{
  "n_layer": 11,
  "d_model": 576,
  "n_head": 9,
  "n_kv_head": 9,
  "head_dim": 64,
  "d_mlp": 2304,
  "vocab_size": 10847,
  "activation": "squared_relu",
  "norm": "layernorm",
  "norm_place": "pre",
  "norm_eps": 1e-05,
  "positions": "rope",
  "rope_base": 100000.0,
  "rope_fraction": 0.5,
  "qk_norm": false,
  "attn_scale": 0.125,
  "bias": "all",
  "tie_embeddings": false,
  "parallel_block": false,
  "init": "normal",
  "init_std_qkv": 0.0424,
  "init_std_o": 0.0,
  "init_std_up": 0.0424,
  "init_std_down": 0.0,
  "optimizer": "soap_variant",
  "lr": 0.00363,
  "beta1": 0.95,
  "beta2": 0.95,
  "weight_decay": 0.1,
  "lr_head": 0.00546,
  "grad_clip": 1.0,
  "warmup_steps": 200,
  "schedule": "wsd",
  "decay_fraction": 0.774,
  "decay_shape": "square",
  "final_lr_fraction": 0.0,
  "batch_tokens": 131072,
  "seq_len": 2048,
  "doc_mask": true,
  "train_tokens": 448900000,
  "steps": 3425,
  "dataset": "wikipedia_en"
}
Each number is 128 + 24 x the weight over the matrix's rms, rounded and kept within 0 to 255. Layers, rows and columns count from 0. Numbers have three digits each.

# layer 2 attention output, 576x576, rms 0.0989, rows 0-281, columns 192-239
121113150136118140130131105124146137136118128142164092128085091124171118175175184153107114092104150143064116112110130086145128138136141124111141
134152138135118116084107149148142140120159139130136085129140160083092166119107111114114154132148122088140105129127114157141183157107130144135113
111112096166157090127154164124135103126129166143125145175108131123114118131156106107097129091101115135123131133081068110134116127133108114123133
150100114157075089140133068137094117108163108194097168138114097134077127105170139143103143144116110122103147117160128108135134121150123113103102
129123163128086067175110143100100091190166120167130126118096140110084129114096137154120120115169104147143175131126088145143127098137136169133127
145098085115135149084149097105086122106108165110102128125066101127166131113122140167167149136067117117110110148141178125137149109101102093110165
183138105115126102129126152177082135075120118141139140166094112134136088120136068132134076088115122156103143112078175135087150107157148129116094
152083155141104113117125160114135140119118113140117179126140126101121146127087145112120099113108146122160106150120152102104097131120094155116132
117130132151128122097114138116165101110120172082142154105118145113117141134152113136121157157143149154125094129145132131150073147179159120135160
089102179142163133099141150123135093101117128159104132114126162136137164122130147114112170111146110108131124159130160124101116166142149121164119
100165137126138113120100128140096098102087138139106108149105139113136114120149135098150121139134114166121149154102164090161141152089139101096118
137103166178125109155133142124134134131130144117128100155079122150102090113126127120091164120145124143121119130144151151086129125159118092127081
172102113135118114092164136137104157168137123104098153163136087152141123160086140134152162155163102107142074141153142078067118144083151131117144
104112146112127134129158149161126101121098118133169148097152135152094161153115147129118123117101118076146089087123107108131163129143107134120132
148141144117128130144129113167107139165093171103103109092127100133078137134166109108123146127115112122126156095140185116139092144146172112120091
112126094120145101141095140113119140091111143162108159155162128120182112095123174112119102170115142120106096120132109139124160165132153112183138
180132110073096130153125112106078137101098139117108156118148081137196118126169120140123119091106126113100121174114150123155105137124113141117138
106117090071128109123102127117131109159120121153138153147107147134103150163169103119140152175129149184119124110129124127167125128108142116153128
089073167152127142146135114128144121165128103122187147121140099111117114160144103152097148051145145099155103106113139113082145114155133088144096
097099128113122122108137120103106143138092100127104143124087163124129111108087116137122097144154117098148095113122118090095140122106133104172089
080146124151168177141118142142173131107097135083109124145115123133162127105153130110138142132126142142112167134084092107102124135122163123092170
138102155139164128176091123175137094153083104142160138123109077149123154111119151149110153133150142144127143138140129133089076149142126133112133
143130157089125128143134089098088114139133176145139085144153118144115130125126152140121121133153140132131121147147142095153147119129133152140060
133208071121176123081122094136151128141181114148092103155116120130167127129146110104169150104114128117142110111120142140131155093134093133104147
167141148077125119154098130111141185182123180108144123148136110125125122159111103132080109118116110122143147137117144121116134133150181140128138
119102132126137092099120147117128118151150104095152133123113150155140143158139091116150123133167127115143142163154116122080100133069199157136167
119082116108137104109168114116134147098105150154088153129143148163103122115128145161150114153117139161107131137151147167132107143078103146134111
127136122090105152126115107110138107089094132150074181098129156152130112152125093127142105151140161138146135096107160161168135127114108162171109
149086134136124091124132148111123126095139152176146144144155146123139112131129121124132105130121083123166148149104149077150131141108132089101134
147167103110146101140122139137153129144144094117137137119121098143127140069119094076127129109139116142142165109130130123140161121125104154147132
146134137127090103120154124105093131112216112104161092134151156132100138129093095096137143126109121096136120130174119093135136126136100117160170
147146144123155094121109140118141129160121117122117149129126133092127131131136119124120152174099079129127117160112158107112122116115154121121094
166124072107144082110090164135110124125106120121150143140148145116108142167150127163154128177149165102115133130150133067131089175093180094126130
127145119114109146144117108146076140174124108071116091126145178160117120130126084172165138104182131110124134153141114140114119155121158139134112
130136129115134112110139072182139099131127120128088052116097107128178116141114144133116101087137131096100132130124084118089100073196111100131079
125127145187113146107173117101115119132175139171139158096151132158087125137129099057117138180115126111077148085127120123105101163141138130155146
150139133154145134154155135107142143150091143079141088134179180127148137132143171128130119103106156154086152138132097122114154064179114142165139
115154089112126115150111095167100093101158170132112099173088140111124118109142120119120128124095089135115115165110099159169111128136106125102138
146096097129160123143123136070137073082142141131111165175175132096131123152115156135128117134102123105183106102134126130151136124158122124137148
164107146158159122131162155088151132151113130119147132167134112113160077141155132083099143093102105098117103131075109171138119127121097133131105
170140135125139139167100138067131148119108113174147115126136152136110167082138077130131100098148154109142154132133137145121133113103121177140157
131197127092069156157162121099139130142157164061133112116122141129129132105153129119173187139149103180148128128080136109138083099158088124145125
099141099149128154161140118123102094122101121164170151119136130129092127114130148121112127115128114152116090153144091114167137115100116133104097
106133141111113131113149114150125101155116131113136160122119119127158134149109128102110165126128164105139113144123138141149088084109112180160119
098124122113172143136147135087099103139111138129083164118085100116135133110132090139129137141127127111107142132181121120075142107102148119119130
130099141116098124125109112117099136113115168106109110136113141121133163134129128154109166126127093097139145161152097111153138111131107118146144
133141071139073103091140122103132121096114089097161099135086135125136105152161157099170122133139132127095171137169120125067114106157147116138169
121124108128132118133162084108132128148105159123158144101142136143105127106158107120138134152141134165140152100132108106153120144127130121101147
178103121075144131134091126130121099152110116148120128173078143134064121122126150112097131117131152109137132092170112137156142117170128116145142
085110134126158150126139125125143088089098110107094181138106108165134109146113160111186086116110115150161096141127142104105111131117127132116119
176078151105076153122125142118117079138096178137138116164131099149105167110143102162110118125163143137147130122118125149152106115123118127096111
151152104102119139113109108130117112094139092141130131125124107182111136086112124122130071127124133107125128139105129110166088133133098181173135
130161105172142154083127156159127143090126169181147157121113132132138157124152124140118124102158089108166134105171101128113131141136163134135139
121139099133173094141158139113156092148109126164156136150112145143133104150147121097159126129169102113147138099095116141111100144132136140134077
116109163119109154144145135164155121117132148126145138146141135119105087162094142147111109117119187149140114069132103105127123112086076199159141
119130127106102170198124088102132079190105133146116148113101162092148138102134140126150098114133149135147132126136121158203148138134116125136139
173144136133117120091073112158084127179120116136139163144166095120106119135117122133119094091108146168124123097124142175131125180146138152156121
098132120123151141094151110142136096151128144161125111098111118150129138119163111140156126069165098141129118149142139149143111137144137136125157
110155172149170133150130152135142141107126109139132151160147119101127113096152168127134105141094115108144110126127109085111121143098111113094125
084148082130107148130126093174131154094116119125124144110146111109117150093140164104147134128077151112123147154125137144106155154155168139096118
134135142144123129150119114108116053150138096130106099104119151081176101146144138099095116127139185137142069124146115128127121118129172102120150
132129184124115079138126118204086122154125145099129111136135095142142116084157129144119093123093148102143121119157112172111139122100121137127080
147148137122146131169148162122162068144108119134132124121070140125078144155139103153172109136144146115135150154121144090148152142118133138118119
124144110141114129140102139135177159151121142168141136143138088136171122103150146115090110113129132126126136151160138100102120152153139154178138
109132140086111109146137145166175129102068162102129126098098127101147136168163137158151115115073135116120111140161107156138132096115157138124171
119088146099131130129192114134134165168151112112159130068182159106105130151143131126116184146107123146080181126096109080146147138134153152108093
146143124121145142112137102164095149119131124134107144133164120132103117101151117144116101109125109061127099164136108165101105157104163122150113
110114124104104124116133118133137143129119142147124109147127120114120137059186093129097130089166102115103089088132117119103110149111059109191118
136074145129094121121140182127126069102153128103164097086115188118113157166140149157109133151152118116127117140099141134127097067124142124097122
170160153117137186161142119102183149171157125131134135124091117158151129125114101101143116161111132093118146159131160119091161138084162127161112
155108148092133081112176171081129163151103108131075114135130155138130158099151103136135081153130189144125146140124156082137110162100095081164093
130129145118068149119145099148149109079140140155136109172158172060104139140143105126107141145133130078134143142131144133082112186124106154092086
104134141126134135089156194105073116128122109123137159091118095172137127122124100141179143122145116144112110156105109167103084116162119113178112
139078123078180106117112116097143130073125146173137125124089146129118139096136148164123118118158111165131096132149134154139154184100130114161115
146133132118092113177108108166114131136097126154133105119148118092108126144127145136119112112127122095120112150106113111108134109146133144161104
104166116126149096169104153083170153152106129131143136113153140108110137096134114114142121115129136174133136124135140098147061166124125119130079
139130102151103131116129146088153088122111104089120157158131198117120151105161214122108131185175125109165154150137141133139144116109116122105136
123116176104148122135115136097134128110098088181127140116114148114089135151128139106131063135138105160143137147136097127108129140133151138147138
130156123117143167215106109105119114126138185134117143142134106147123120158101175154135144110101156121137123137133108119134134121155115131106140
167147153096108111121151128135118097174137134087139122162132152153145098087122176125142104154132181123125145145152175157156158113142122156164167
099139163166141122127101159157131119117149098111124144179159097110159142153151122095136158168161138083110131103120131141131133108120075140149108
116101115106109138150172134118135115055142158098101157127123169118075153129095114164128146154149129150139137119129099131153116104094149169138110
120158148093133147173161128120175093106130141106114108119100142098153163102115148120124125164177131135102137113115092146111106147149143163160134
120116102152162132120108140122120087112152113149136119105121155139091142094135110164117096121103136143102193160120068069106103116177148093139170
158110135137121142148136149068124136175094149111145119113125138159117113130089105145130129139104146131130135135096144130143138118095115159133103
112143117143156120134108106183115145140147147123096125100143098089120117099130170124068112147137120133094138109149149132109118137107074139125153
168119120121118138136112134140116147123115127113121125133149183120187116109121099128126154108118122113139146156116164167092124146148122113121156
174137083108133161104126161144136121168125134156130125115149146121109169134156126143138147120186067105102112173123122082127109117142136145147154
108135123074124123113190100144139099134104080085124125106075121107187132135095092135102115135144102130130127143130148109130169114119104118178151
117117112080130124115148113130107113117136131132140179130085145104130122114174126136129094166151126130128151144144123135144173130158166126132107
147143105127098150118104141123141118112143139139164111117106101133182157100150185133095109135140140128162097123117134151166097178128154129187144
107149146158152126124135154096082120090118125135110100168115134135143122155134125110157167127152128157160088142094155115093153131118110129130152
067124138095123108116146119138146124083091163119158153149117141135119097134151153155165116090128099142150126139093069127074163087152127133174108
103130124176137142154136091108114093144125113114113123112106148141146090189123080141156112162132178171086123167147126106124133137102078159090136
162089133097094102138124123124071130117164149121118144148166089128164126096101110145142147104120153169121136147155174113137114124065116160151100
120144148136103175123179117118152133144162116104107081134095152163115104131129114162134117157173062149137105124103101125111138149162117131136149
107124153160053162173157130091138108147104108112164135174118118114173130133138084137145114127085104144121126099141178118139150138134137143101128
112171152088110144127123113153169118136119106155089136106162134126150156148161130094091122135164125060139173118115121149102152131097142119126086
112123162156115097156175101131164107139123122159127125143156112149085126166144114161146149104124138110180171085095151116115155140131125168145124
144130112095097123186139088126127159115073148077111187126130180103089101166165154138196150071076117116116110114175121143114124169173138118135118
148129147081124147117121117143111109123104134144057145139118151125155110148166150116130094102123142075109141142116133143138129152113135145174088
119111140103106101137170137130192166108152122137138148099115138115105146111113133179131111092105139139132147138124134085100122123123079117104110
138156130113091150097133140134118139144177163133089108125129133118119110126134138124113085129148136132128159126131107083095113131126152136147133
162183121143161128173111121134154110132129140106115079126118116128119169148147106091140105110146152125118117118087141151152151108129144126127134
135142109148123120139134170138120102183143128106109108113155163146145151125117152104115153123141123083106133102139130124153087151102100127135092
111159144142108156171138105075140109167143093161146123142110142156097104155134121150149147030121137170112126123121172190144172138098109118185138
123121116052111098148105089138151130131141130121108108132127185095108143127136133143110124097153123104127129120141119112147115132163160105119179
148122131160140155129118159090136132145098136131165129159152127114113152122114155119084113125134125131183119099115094140127167139158147102102142
125155112140134141134107184122149103094107130139144120122156130109121125154105138149163106127131131163117107116104126130136122098120117152173153
109116155105156104124103158144109154103116093125107088100123117097187108111126082113140120109115153141144152152130104098146121107104125111133132
098124112136114116164143120100127157109129187126096103111114161124112142095149148164135126135138091184145145096096146130124098185126115151154116
104149106138118130158091128116154101115134098130127102106145136140169120101131123134116133134137110138129134115159130102115149115081127149110143
141119170136101136159122151090119094144166141097126117128105155098119135141138123151132099144146174150106093067122080143128091124117177176092172
120137093090146120123095130178163126108162132107158134121088161075113142131183143105165168132127132109164134120112085112101126101157075132103084
149161111103123187110130176161113107120137095100107146139130144106168124128170176072124134104159139085119091133146103136129192128140076137188167
154062120169159159155118101125117156136104131173142193139107123183136111139136119154138132124121135138119130135137162073088067127113140158176149
132124130165136146085161112135100137172155115117075088150138159125139120138142129101149129126102121114110180082109106142124091129130120110148095
122134192130113158108089112085167117142091101154124147140102081103171156126101138115146127098132141100119151126135157132089106110145146115135097
071097180167122120102139151160150163137127108153113100158131127131128149158114160116110115161114110135159137090129124073134142118132119139142144
149141129138200148096129106091125135110165151156063130116161129121129145119148139098140140146163174114117159110159117151112121140093072113120122
157128089101104127075107099135097135138077120131095172133172125125128122164116125151107156124108116077095109090150149168107116092167118118122123
108109106158110115147129150158126104103091111160152109099130147084106154157133111129132117161173093104114092141141157137087149133112123118124112
126152124163116141088132125147124146137133116152123124128159109127110144116132155170143135115128156114169135134125135099136112136124066112092119
134137142078134125132116116123116131108144124150150153144120099120157123127143154123097104087142135159140156132134140158093137142113148150129141
089119105138145178162143140151120098126142137159124136125122099149137121158128142076157122121153164134130149130122146154111154140159095131126132
154145143094159130125117156153136114147116138145138153104149102140146110130092140101111098112098101133102137137106149101142142174122182127149083
135125191094100116087144129113106102149124125163117120151147126115117179116142122156111133146146135074106141132106107145141128125158152096133152
140133140164117138092188133152141144150152126098107137096085116079127153152153133172130099181148161115130127124118174138092154118096116118125096
139148080147143112151150141115121110126124136117129142057141072112137155106173178106128112076097134153104105103114156135146128150149158117113106
130126101122119089128121131131153084129126131109140102119131166173183108116097152163162117124129110105098159132106150160136123124139135112151146
079111125134155150134115112161121111129182147138095118107115158130117135134171145107152105154165143188164147126134152124139132169144103148115167
117108133154111114153123138107099119115115105158090120062135147146175161115100085078137178144121145147127186158171154128147135124115094188141124
176137112122140126106113138102108136132105127118189159162131124150116102136111159108109170111108167136139131132124165133106155128091090111153068
139116124135163138129146131104157120122097135169131092130151109104112129122133169128143113089170129124130144091103141110102151125116158091140140
134121085108159127169112167194130132137124152149146129118169136124195141086128109101161151116126101144146125131142112079137105118131112137130144
124182077126121147161159168136130134127150127142132160132142155123097116167118138132120161149124143117111168118082114195164126101160094094169103
116125090124114130085140182144139155164082161137107137118134145146166119130175157154143139146142119094130123165121153095168151097139151148103114
106102084094132123136096128155154111146167150158151141148129119111128130108123143150145108124106145161151081122098132122135121108137108141109119
133130119111177113158098110101165120148154152140101104103147148168130121051120147144117150088149121133128142155129116152108181109142152144098107
153165100113119095150123091142134107107102145113124102121108099140083122117145128102104138138173136087133119108189118091115136123150104128149132
145118109137126105144105129159133101145145115093129124130116167152167134154125124160148127105122153146097147120147146121142121125102143136127125
116140141126112105100113117176175146129114153123125083128118137100115116134106130122137123165125141138109123084123165080105101109070136148085114
112147115132127155105085149078173130120155128105145143120182101140150111125122141075101102135147110079091129095067128131162134128147133104147127
129104100136125131120159147145104142092140119124163139136128108136095122160126153157144131158114097119155108099161103186145120099122100143148130
088137116129112124097113124133117141112136138150141138100129178111119118142151139120116121174118142138148164130133144116162145174133128135139146
129168131147144136091123127105113105139154158114102122152135121145134133173111148118106147103128112103113126116116167077137143126130195131140175
113157094140143165097135137108131090103134135145126150151144112107172136153147168131136102111142125110109070131116132154179115194141181105102167
149114174092116143162111089167124130131105108142111122162139128169125135155136128107126084100137114162154101105111149083160116172140130113093101
088130109164155154132096111112111138143089113083147182139148120118186103114123148119157101114080124183139142129121107106154093120089063108135110
122124097113140131094156132128127141074156109144158139167133131148142156134127154126122132092155120143101128182115127127133112132058132093122149
133125098163117096166097086085087128107159167132111143102103164114113185123136108120123062146101155137121109119126092111146153147113140161168160
137101143126128112109098119090108127093077102166129098131116145124134153125119186107132146107134155128138136091068131157099124141085121132162096
175097121109143092131107109137116142090081141138140184110136139122143173144101072119135089117122165113153107133144161113106122111139136119128139
145135108144130141115115155107169149115098118123133104141103136119110127138149140123151180101121152120130177096100150137061111100148130138137118
146111157156133092194165118132154125139136141127149120175134125151133140110096093130134117122093118114125108096115141091137130132104134096096122
141147161115104143186142125133190084064163172117080178134084106089105126117185200156175104108169116097155104141131120104115137106180185135104130
152148102149131123119154122110127112116116127105118147164114142120119139117120130130142157127155126104121106189127107109182143133135143124136123
110132112160154097107105110129138116143125131138116157108140138141138139163109161087096110161104111141140137102136129135136076169148131149074108
141126119176131145136150079123154121128119141109119168129143115137148158181105180127129137124113165139126125112122117104130090135093113114112122
133124142102099146136180139167135119108105146125100141102112114145117140117142136158145141124159111126131127104140145154111090126102124130127118
155156139147135106120148159098136186115144112131132109119156132134129106089150109132123098155115152112107141150103148140100108105125104155113113
145107125123133149128127100122148093127124148114083109120113096154143144117161149171147161147149176135171116111146102190141083127149157118141079
118116127098154120144104129109128092134162140141132141131167121114089137089140104078127103084114115086154124160142137141117128119156108129155163
137121125148109124137124138158119135115121186096093165133165145094120121097124152169193123085155117125142105125118124134165125126136096153102113
134160176125148094129121124145107127146091149134141138109131143176145134159147130145151135123149134148115151188099156135150159175114130147178134
177123154150132138153068153119121147134093119148093122119138156167126145123137122133101114113087137106120136133143130139098109081134139113158120
139094139128125110128117157151111136152135118134102137127138152111141093118117129149182131118152113105138095139158129128100089057170125131143099
148070100071143185148161098136115120126135074108126177164134148078136153095157147117107112132158089127121111160140135095148112148086139108138133
128146074124125137107143092133136170139180147111118127113127150141114154091098155121107113125155170113116111147172160118155117169158145116162127
130149117110154096134105155127129161142113181127121148095149097136113089081108174107175108136137143130142113126093099177146116124156116136108150
141112131141171114071130127132142106135115080119119097127118141104148101136134113132127097147140157170095131173083125145157135104157115167101159
123106113174101096118124099109132126095109125104135151092159112150139126140138163165098091172105132161128127117133102146124092167152149145137130
114120146127095138124116161106090112091113165091083128119142170115111170147149127114098140124145089145150145123121134164125161117132197103133163
157089106075155161125102137130089142146127114162127146125100093133154086120068098134100145103133147140149155117131131136088103123174171131148123
151135076124125158152157122090100116105159134175141124153167132132123135128160107127134131154087084177109132102159143160147116143148087131129146
166108128135127086140102157105141145145131105139116129139163096148113110099151110121141132103113153135107139121177133130136127123108077151140151
140108114121110119166114134082124144126135112132148159148151139112100134137116117123088138174110138102143085115129175144141138115090076126120157
101114165142109131144142143125150121123136139147119141114104122173142124166119088146161144104107181068094076113105114220096132120096139194106074
130119124134127102120118127131103151125090111156158123127113092068122119142113096149114094143152117134142114114110125115114133152130158132159103
128122145135118158104139149121132086113142138144080135106187093133160145145135135123121109131138090101116126122122158153114152119123131121137091
119160113114144085152144135144112110115095128150161086126120127161094089135149109148132148116091078105137111136147130136127147128133111132140121
149119088091144129163154135110091076142129190115096154148120135122088122152089151098157097135119145088126136156114110111110150179114141119130145
131152158132096159141114131136143125151083085119121110164131099155102124147129114135119189104143108163101179107105103095102111142110077106141106
062114132113097119119136122163105132087098161077142110105131204143122158149157141156151151182136104122144129102132116071124147092126159094132119
113129133097180124105103114135124163123099119131107175139116140125190131123118153082130149110106144091128159105119125080129125127084134086140136
142068140068167129129103159124147112107103149102137124145107110171151123141095108103106115146133167101081126166123156151166146120088125142177113
149122073128152184106130157104126154092095116139074129132135146106162146120115116108134135126120107136100113102159121158104112140137111138111143
148115111136140134129126125120107066122180103179117125095117125112158072119146150122127154119117139141142177128133129150155106101125135135146147
080153145112135173153119143154138102125149143146143113129132157073141145137087114122117141128141139092164101140109112138124124149115124123113088
146118109116098157134121106105105086152161123114113116153162146157116137089139171144049124141153102129142108095132111182144123118115122125159122
142133125124085141117137136124138153134131115075106157134130140093111142186143099108125150149127159099125126123155114153128099176153096143139158
092097107162119096137130110146129050167135120147165143110141163168123116123122139122119149107185125151099180132119121157077165147131142124131147
099138127135149131135107186123117119183117139113131112095089114146122148095124133131112139111152192106182139136113115129117144096085089174127137
133125157131169122143135094139141125133164114089092162106108171131129105137168160111172121127150110143135131147153128141085144104136099129135106
181146175148104076129070119100173073129088091125144107136123117151106099127109115126114122126103109094144157099117125130151132139104150128091131
122173106155128168130135132087118111141100158121169143133110161133144130155135142110129111121145115124145119136131127135103148127110154130131129
112136161185178127123144130070094107157157132159108158125123123113106131083121114083108124110165123136127120164153134145127142138105137153141118
131102144111104090128118090162136172095076156119156168100140144132155165137151103111130105105078162146104116089107084121149119165153161104080155
155168146111123131092147143143109160119134125133110147098137063138132158129143121147124105089143098101133109127122161180136164076141120151113121
127115131133167130125126124103131147141104130132114101137133155140156123112129133140137120119135131134121107101153129095163131133126113175124080
100126132146123145175126145170123132081154153144131133157134106129147135125152150134124069120130170091124133173136160129181175105105126098132152
146076127146152129159145119145131110136125113155100077116113141070181160149152132153096170151115114100096091110133134152147117127097161085102182
129144159091121169142161122107123112125131181125105139104139116122168127126130087115109115088141126122147111167156159127088096101121163145102128
133091111127099143125126116152136116145143115123155128144125144131098180146093096153135174131121086128128100088104164160134145113115135121127086
124102109183145092074158164129162199134076095115138073106179118133107112196166154112123151132141136106115127115133118129164147147104130116157128
122143115142127150093144156134169146133127118128131121086114172099133096141129167139134130146146142098118121128090106127127101141132129121137137
131110117121096140096143100129115106095159141122168130128169147176139101162138109122123131138128122174143150130127145120147152115106103124142117
163133134135124131170129122123146119154094146132121088169132150105130162175094153138114115144132103102147152098110121099116139098112153155132130
137177081117133150150126175091167125150151137112167168124168162161080150167112146156166139078081128177166106160150132166157052120144139116138081
131146094115134116153155126144108114142125124143143152137136137150067121127160129149140151144151121152120122166124149144138100146121078118148083
117162120104127146121096107185145153101100118140095137106177127092161102191146083114087090150132118144123159145137110095052124141153163138124134
123122108173151131142098097134096115093133158127111138134095133113134142158164122142177122163109110105151149067127147157111119121105083127121084
100131122128168146124128111092163127176153173131144127160169158123141173142119098101107087127164125079115105137114077109132126092154155113119138
089125086168101103163184155125135106132165105138136092136146117122129119095087117138138138126137131177089118105133138147133126112138088109133136
138143153128131135106111096124155137126135154158108138161080122127097134210122080157124109170153147126094144190128187146114160152089147135125120
109143135155142128128116119132149085186115110140130130152156088191096185145152144169140080138142110139137141170130123120140133123146138146162101
145142118151086094118159090087129131125122151190171108089122155136115122147119132100135131147127153158095155172119126118150121167138115120112124
140159123147121119143123125162124128094148159188146127111125096146159149132141109132144125117105166141140119132114139157127085152084155135133130
134117134128132107069057114094166092159138142138116105144130140103173136102067134161148138068149108108135170203178150130130106122081181127139160
108154136130112124095156139159154148151131146125128090146136092127100130096081129081099148127130106112149176115156139098160139119180159101168123
147099144112123147151124107090124135120141151143098099114143142141108106140167116139116135126109144129146137113170137159155083133108104110127125
121095130108156147131094118118115080153125149111130132141142153095112125105135121080151118112158115092100076130079125138149135147082164149115114
130143120152150145086090113141124104134176124127132150125153144132129108101137143155139095127155121143144153117140165166131125140137123159092132
137171090133139130131115126125145109124123138116094127115080124143085133100160118141135145150152150107156142172106146120139167088114131103123118
150115107122115160120123080089110115100095137159138140119153132105100173150105055149122166098130112108133101130091132107193162135123118089158097
087120100057113110142183138170127099148085129129132094153126108123162081129104107068150144067180163118113124163110129124134155163112140112111090
133137133098137141155172126150119115137137093139157083095077106153106137124153118137122113138148105126120089131141101144134128080110138166103125
165157083121145089152109088137101107133108123147142162108123155134115113113134138150164095083123096107167132144116085088132131121138133110109153
163103132118117120129140127078121141132135088144093159119176135107121139132154147134108137160138066135159145138159129114098129169118096160083116
082122118111112132115110154144159152157108138079113137132153113103082189124128087085127128117115158113135129161107133157155146090122148110116093
207113097094130124076161173100122105109156084156144108133133087147125153112143138153125126110140101104111144119132099115170119155108084124095115
115099138131107101153165124085112120154102148119122102134104109140115086124129087141128132157110130139081135128119147133194147164126109112165099
112107117106106142092147093150117129129157122141147125130114135132114144145128138146147147139109089125104120120164137122090146143136140154076123
091110163121154110056152122158131112122156146108139103149137143166115129097147112118122138084152149156141124138145087135138124181130111120126127
134131174170099104115133116141098103131156113140138147160109108092115133155067132155137156137133146119122087087101112156093149151106119119106106
159111080091099124156141108113140106109158146133093152144157141117108161136136161150125152128143083103178132155113135146096126146156187175120127
115136118126137114124131141123139110111102154136107145125140137123101146147125116120101099101133075102112154123119107165141092132155135117108113
135129118121106180156121143135082155089147158129099115134123119154158125116151160094183124152204124083109120102114196127120126146119100160171135
143125151135135122145128096122149145158121103082089145112105099087150087176112165139149108074101140150126137105089157135121114141094126144143148
118149141094088148144112097128179128118147162136129146108115142109182128089116137157146119079185133105149108166117136105108153084125183102082139
106170106098162147155154090127097137118116152088110116142181134118139147131102140132137117151120118121142139135123113163155134144088120095133126
137139061113090131121151157141083143117115170087110167163089136092095099150167138156121117143132149207127107152129085104164106115132135123102114
147144135148115103182147121136132135168162110117124103132154111109121143147132154153120132137170099158162098135145139132140130160103166131144089
154150113067154120127140119171100129139103135112139135158153109091144147127137098119126106115117153111157142126116101128129089079108161103129108
147109168138132153131105124161137099123137148133149113137125097163168131102115102189132116117132172097115140154190151132102157123128135111114191
136123111103106145145135132134093107142105146147108108122152093135179128156127126133102107124152149081160145151116160079147201107138108131104130
144120147132131123115110151135126143120101140152155151108149078120156147106084132111072116096129119064087157116138154045107126114147095140110106
149108168119129130156123131162163115133095074123166119116150129143117120107095135118118150110142134195155103136133156137123158153139107098154113
155152131190114118103115130122195208120112145147116135119138112084112119145086122123102131128102062098166155137114155105149101160115152126126083
100113124104131119143142137110148141127129095138117136139106146137161147161112169136144146072125110154143174181125127084091154142089118125135129
118113123062118130146123129140090092082109136115122139163144113129113180168117089132108126114125125118149111101103124092120094122137118129087106
154208151117111115126172141112129099199108104139114140150114089143108086139135095102127090134153083150164165135156097140115123193131102105103129
122101144124160085165180097125194151134141142116125138119116168139116113130092117132108092173137092130095100123099103149123135120127103123105095
127116165120105134118134155132137121169130116132136141107094132135110128112143116147122110152139085098104168143130137120150110143116172155150135
154122163123114172162104145169145164108081162119117183127157092123122166150151109146103102114114172110149121150139097161143136143134120137066115
100105110125152098166162122152125139155163079107123150090107148099128128142094145122097156131099121141143131096124109150106120136142113136150170
124149153134065141092099117118180149166135120106081097130128135141153101100127128137114140157113085122124138096127161089192086144121163077141157
106158163112065138111155122152119137160122132142134131128144148128107105124144109118142090122138100100134132160152097123162121143115116090068124
115116110099153148145127130118153105129122128110141060151126142131114152113138111175136134148150153129114143154098120153174125138101127080110131
091096114121152140092143086075144138089133141126145157120101147101119118123134126095102124137094178090149104125127106171115095142098131100153126
101090103135135098162193124110150162103154108120102156116128118161097113094123152157200149138145105159154168168160146099165090085136113139106140
141107126113091134131105129119146174161095119118112118174096115080133155149131136156110150147122188147113144079109131173093152155099143157100136
115146110157112108124160127109124105100101122163094094138114136133134097140162148114120138143129144154100159152118114112150135145121124093123139
124150128136127145183133088150144100096140133103146153099161136176181149105150154103163118111144150145095110187107164108134114092115134090130123
095159128162091118119111128080140067116141114129114107122119101115106113090137134149099107157145124143123158148113158100093115113129122134079139
133166105140153158110102138177150142093127114161128128081116108131118128180106126165109165139122099158091137142102138142155063138089116134127164
128165104103147098126116100098136136146159145106128152116125152107116119099135106152146095123103118157143114126135080164143115086146127148131131
162112105121137138150136107099141144132127102094142106139107091115115139149140098126170151124134173110076159116088140156081102121102154143146114
114098092135131156123110187149119086121134113106120092120134117124140110119127146102147157123098129090164138117109108136094155114104178147108151
116105102141134128152165099136139144124133107121144133154125128144108139121165139134109182079152103117102104110129156121067138138101130109101089
145120088125101117100120097118092142151107100120133116095137148105113160177143172151176075095084109134135119139150137109093165180099150104080149
167119115111129086140102094087130146102167091139130133157147118157144132118153173131161127111134176109143170100128088133129118153128135103102101
096083115193144063149117136121110132114141082142133146104132124172168094107161117119135157145098163165121134104138158200097103096080111133132118
139130111135169102158118126123142148111156139112115139109130086123113138129109112150141114122091137116136124138120177102111118154142129139137130
116166163111067107107154116148059116140151144128129085122142155108125113128131137135121136114199123147141129148104124129139154138148117144126121
152112147131117133142094058169119136111092138129109153127115093133135168059121117109121136119106076080119113147109134171112119097108100123110127
132084113110148129130142119090128125174131105135141158161168163064124145125138103146133128172124097143129108127177126146140126132112135144087140
138136104182102127126094135119139105116145124138117136117131097111180134104125128147174139115124100064117136117138133170101125124146103138135102
157133116071094145117088129142059084113134180161138146128136122139119137105121130124101076153159123109107140111147125147136146102147138112132148
175138160136118141134142132124111115136156110105145114104108132121145106128101105138132128111105158091113132118092164129125140088140120111154098
145139121110154113131134141074124096101175113110129126113129176155140144105148121121146133136131180111139147146143160146116145079117107154139133
152098102110165151120116109083098072080117142153103172082144075104120154083139150149132114110161109165129137111141147083130146173127123131130115